{"num_hidden_layers": 10, "hidden_size": 384, "intermediate_size": 1536, "qk_norm": false, "attn_scale": 0.125, "max_grad_norm": 1.0, "warmup_steps": 200, "max_steps": 3068, "dataset": "wikipedia_en"}
Each number is 128 + 24 x the weight over its row's rms, rounded and kept within 0 to 255. Layers, rows and columns count from 0. Numbers have three digits each. The size before them is the row's rms in percent of the matrix's.

# layer 7 MLP down, 384x1536, rms 0.122, rows 293-314, columns 1280-1407
103:116102102132060152110104119136152130115158104114123126154090092104133122154127118062125148127107124119112114114088170082096160134110118181122118149165110117130111147144131104134135121115085134087137109066099111142146159110128096119128099110123114110130111120133167111106108141147104099147114110105108142102109152126146101153126133106106109126103109143143110111100075139133114127137161
102:140097140126138167155126148129156101156129139096127128124096155131130157110161105156136135145107122093126160145121109142150111172137128084114163133113152124147130167141104138124147139136132147135140139131132119114118127159172156102182154146160160126159082128117114138070104081128156135122114111175148068189096091116146171102117117155093143136179165099133178072140121147100136092114129
096:068090094128126137145104142129138091103173131110152139129163104097155142107133115143156084149195104143089146139141137118153160150155108159098134155116117122140118130155128126126108147152125144092153128080121112142107168071144104138111099126155162114130120138128159132140151111124125124107119110124164139112093117121101157096115096104071136170160137060082111185116137105098094088142103
099:137159112157124122091144116143126100112173136130093122114129112092073091136110167114179176145125122060103181118156188128159102118136110084082143096159145097163150149142175126124103117128169124121161145166149157110110141127124149115154149144129066111132109128099104109148081086115126149131138125164133153127165131129102067119145101183087112135130116106147142132130157073137145151139093
101:086132154131112142132185113107100108112132154133129089103139131133136113082138153140121110121155133132138140097143132080080165123112134166173184067129125170135132133163126154139146118166123125114119139120102095140146138115137116126115136124141097183133120127136135107121119123130095144125107159136171142133095127155141125085124132093180142149126141112148153101131098125129132179181131
097:110064145135149082088157181123117131118145143118140139089099162121127162104123113115121121112127142145133175153128097130123129118140138123133097116113113142134123172142144170089128153110112100145135137111120166109165201149133184154145102195100170110120092107133104075073173104131163122133100114128162144134118123101144153094121086170130169186147097134092141086111165121118146101133111
132:124147122206112122114152110139107114098150121114146106149140121171145162092141166133165111115105117121126127157120132133114156121099150077124103110111093078200127154114148124091123095106107126096120111161178110137093161127132103131098129183129151146088116062146143129120113134135116116115170134069114121083140116127172104122155123157106129123118113122092140123126114136135158073131098
103:142123160143144088155123113121126166163133172156129086100134141124134149081124100090130120110153136092143128154145097119089122111126144134099160109149126138120138130119126107151090098129128130151131149132108136119108125115146127081128131140149145115068154149146130136122111177093112146122125141126131129133161123162140118118148201146151106122166128130088121146126135127095109127104134
099:125129070112106140085178150129105069138137100116085133157118147104159143086100131133158100150159075139115132145120170116135145122130143103128165118118089112166106107111152128111130100106113144150132141135107120133150121129090107128085136150101123118102125138114122165088132141138107147149122112089143157175133141154131134134135133165117129142111116136092134098088126172105124091107105
098:112121153136067169147094152122162142171090121115143135125133133150108134096123124119105144132152111094111125105112118122131148071126165161153156125105128128148110133123109138160120128180117097112146117099132139128102162137140144149102159119098186119133184108116120080119133105132118128108148147092124102086124099080124121156160124121111083184170140153093121120159116137129124123157140
102:125143115171089127093124124104128181100150148117135141124115132154114127125103106165133102089144126110105073106121119122149141113182117139130077134112093093081160137137119156133064115140142149091119150130088158099094165125099135088114145109124094122134119170115130111103106145108126108133149144135105080080109115136072106144108150105145120127145093166154123113125105127163116150152136
096:094115115127086127103121142131104135093113130149106119142135173142129134140146105111133141074171119121158108085122115113129103098152102134078115125140115126120147154157132175131127146126145114129122121113116109131161142112143149179139111138097174135113170132139110133143144127116151110119110133126109154095136117074120131140099126112106117150138125196123106135132125141110103147148125
101:133131166159134160134133095088172105117149118097138147158097152116168145137080101139118158154126183146116102114172152119137102107100127141113118145136118161125139113106127148159112130105112092116140100142123150137128138176127158117144138152111182107127154166110128116116110138094123130132114128113132139134116139133127110163128151123165114133115161121110159132155142140155124109176106
097:158163158119161167149121103123103176118124123140139099108133150118134142154175119139165153094127112117156112136157121117160148111104099167138116147113088110131088116112092134111157113195113152126128083117126136142101122109073137091123114158129145125113122141075127167137148129098107140126111170140133135135130092154145197162099123107101178147090137134175122149086146141133178105141081
101:110138083131096173132165109128174119114103134082083101104136144123144110140132155096123099147149150128124150143130164094096096145105208159119119131138119182132082121119145116110136147111126067099123110138139098139150078115164107115111087118113148121150128125127112134120099130173115200094136105122134139126118076104117097121113111127114111082120052144109108098103103124166095098131132
101:101092122148119159133144142140124067094123131154112127128089084091110110151156116121161179126127101181098149155140138156067096139151109079138140136171151097132120134089127110090138146144118100095120171127131151106102152130142136095170111139134143103108142127117076109099082117146105110133094115135203128112111107111146125163149087111144119151129132124143123137157132123159162124142125
097:122141146096150125132090126129107113128125118120124095130152090128164168136112131161159133161142101156122105116138171113150160124104157087139138118110121154163128145133127125144121122118113133123134200104150140150135123147152125153131128105151151100101163136131099129118097127068150121141153151106104128153159144134154130149086128120122145115132119103168113121099114110094123121130123
101:110124099132131125110131128113151116164097134118098079093184094114098153076127144119114129112167116161152085145162132124109148141127108173098121106108147092136098126133140133120141085150138174165105114131116141099066147080155121125087160138149098114121143121143072125128146170179141130131093113096145103112133133136105112144107113161133112135074128142133117131145157120164162139140151
101:143098081110124135116107117136107115123090100116133144107167155135105126110123147083089092126088146168165120150133164112117151119137094115121141096079096130129122105071114133152112113198103132127141156139092126085121107083131096091139148141095120146145094106125094154115122159152123101125117130119149095173101145132094120105105176114125143105140127171073114131123149143152150138156146
098:081139135124139096146157136197139174154055104168161156113143100124106132161086174131119181121137120127121152135122127130142144169101103139125144109114114156134126120145139135123122143135077153110122106095144113110147120111154150168153109151102138121114132107151106127138169102156122096113146110136113119119119143140133118140127115102122135150093168088125118164082166138132151154105152
098:082093143133171143167072133150084099116145137122119113108143113125120137137141142095137112173107152122138129123129113123100135121156104132155126131144078145182149124112142103118148097126082140090097144159100113183119129074130143176111122096145111091118144076114149122121123102099144132090124139164118158093150148114104130129118154108172148150091137114080114119112129113131175156135124
099:132114099153138129075116105098114108122161136151134148141121092091125173147076119123114105135126156157152134114125141145108122130140125165147091097157097104116145125139090135106160126156167104152145126147135176148152122141094169118118134151128136136080119142139103147098092145101121124109130141090184112122168122131126049113089116134126098108154121125122133133122091144099119125125118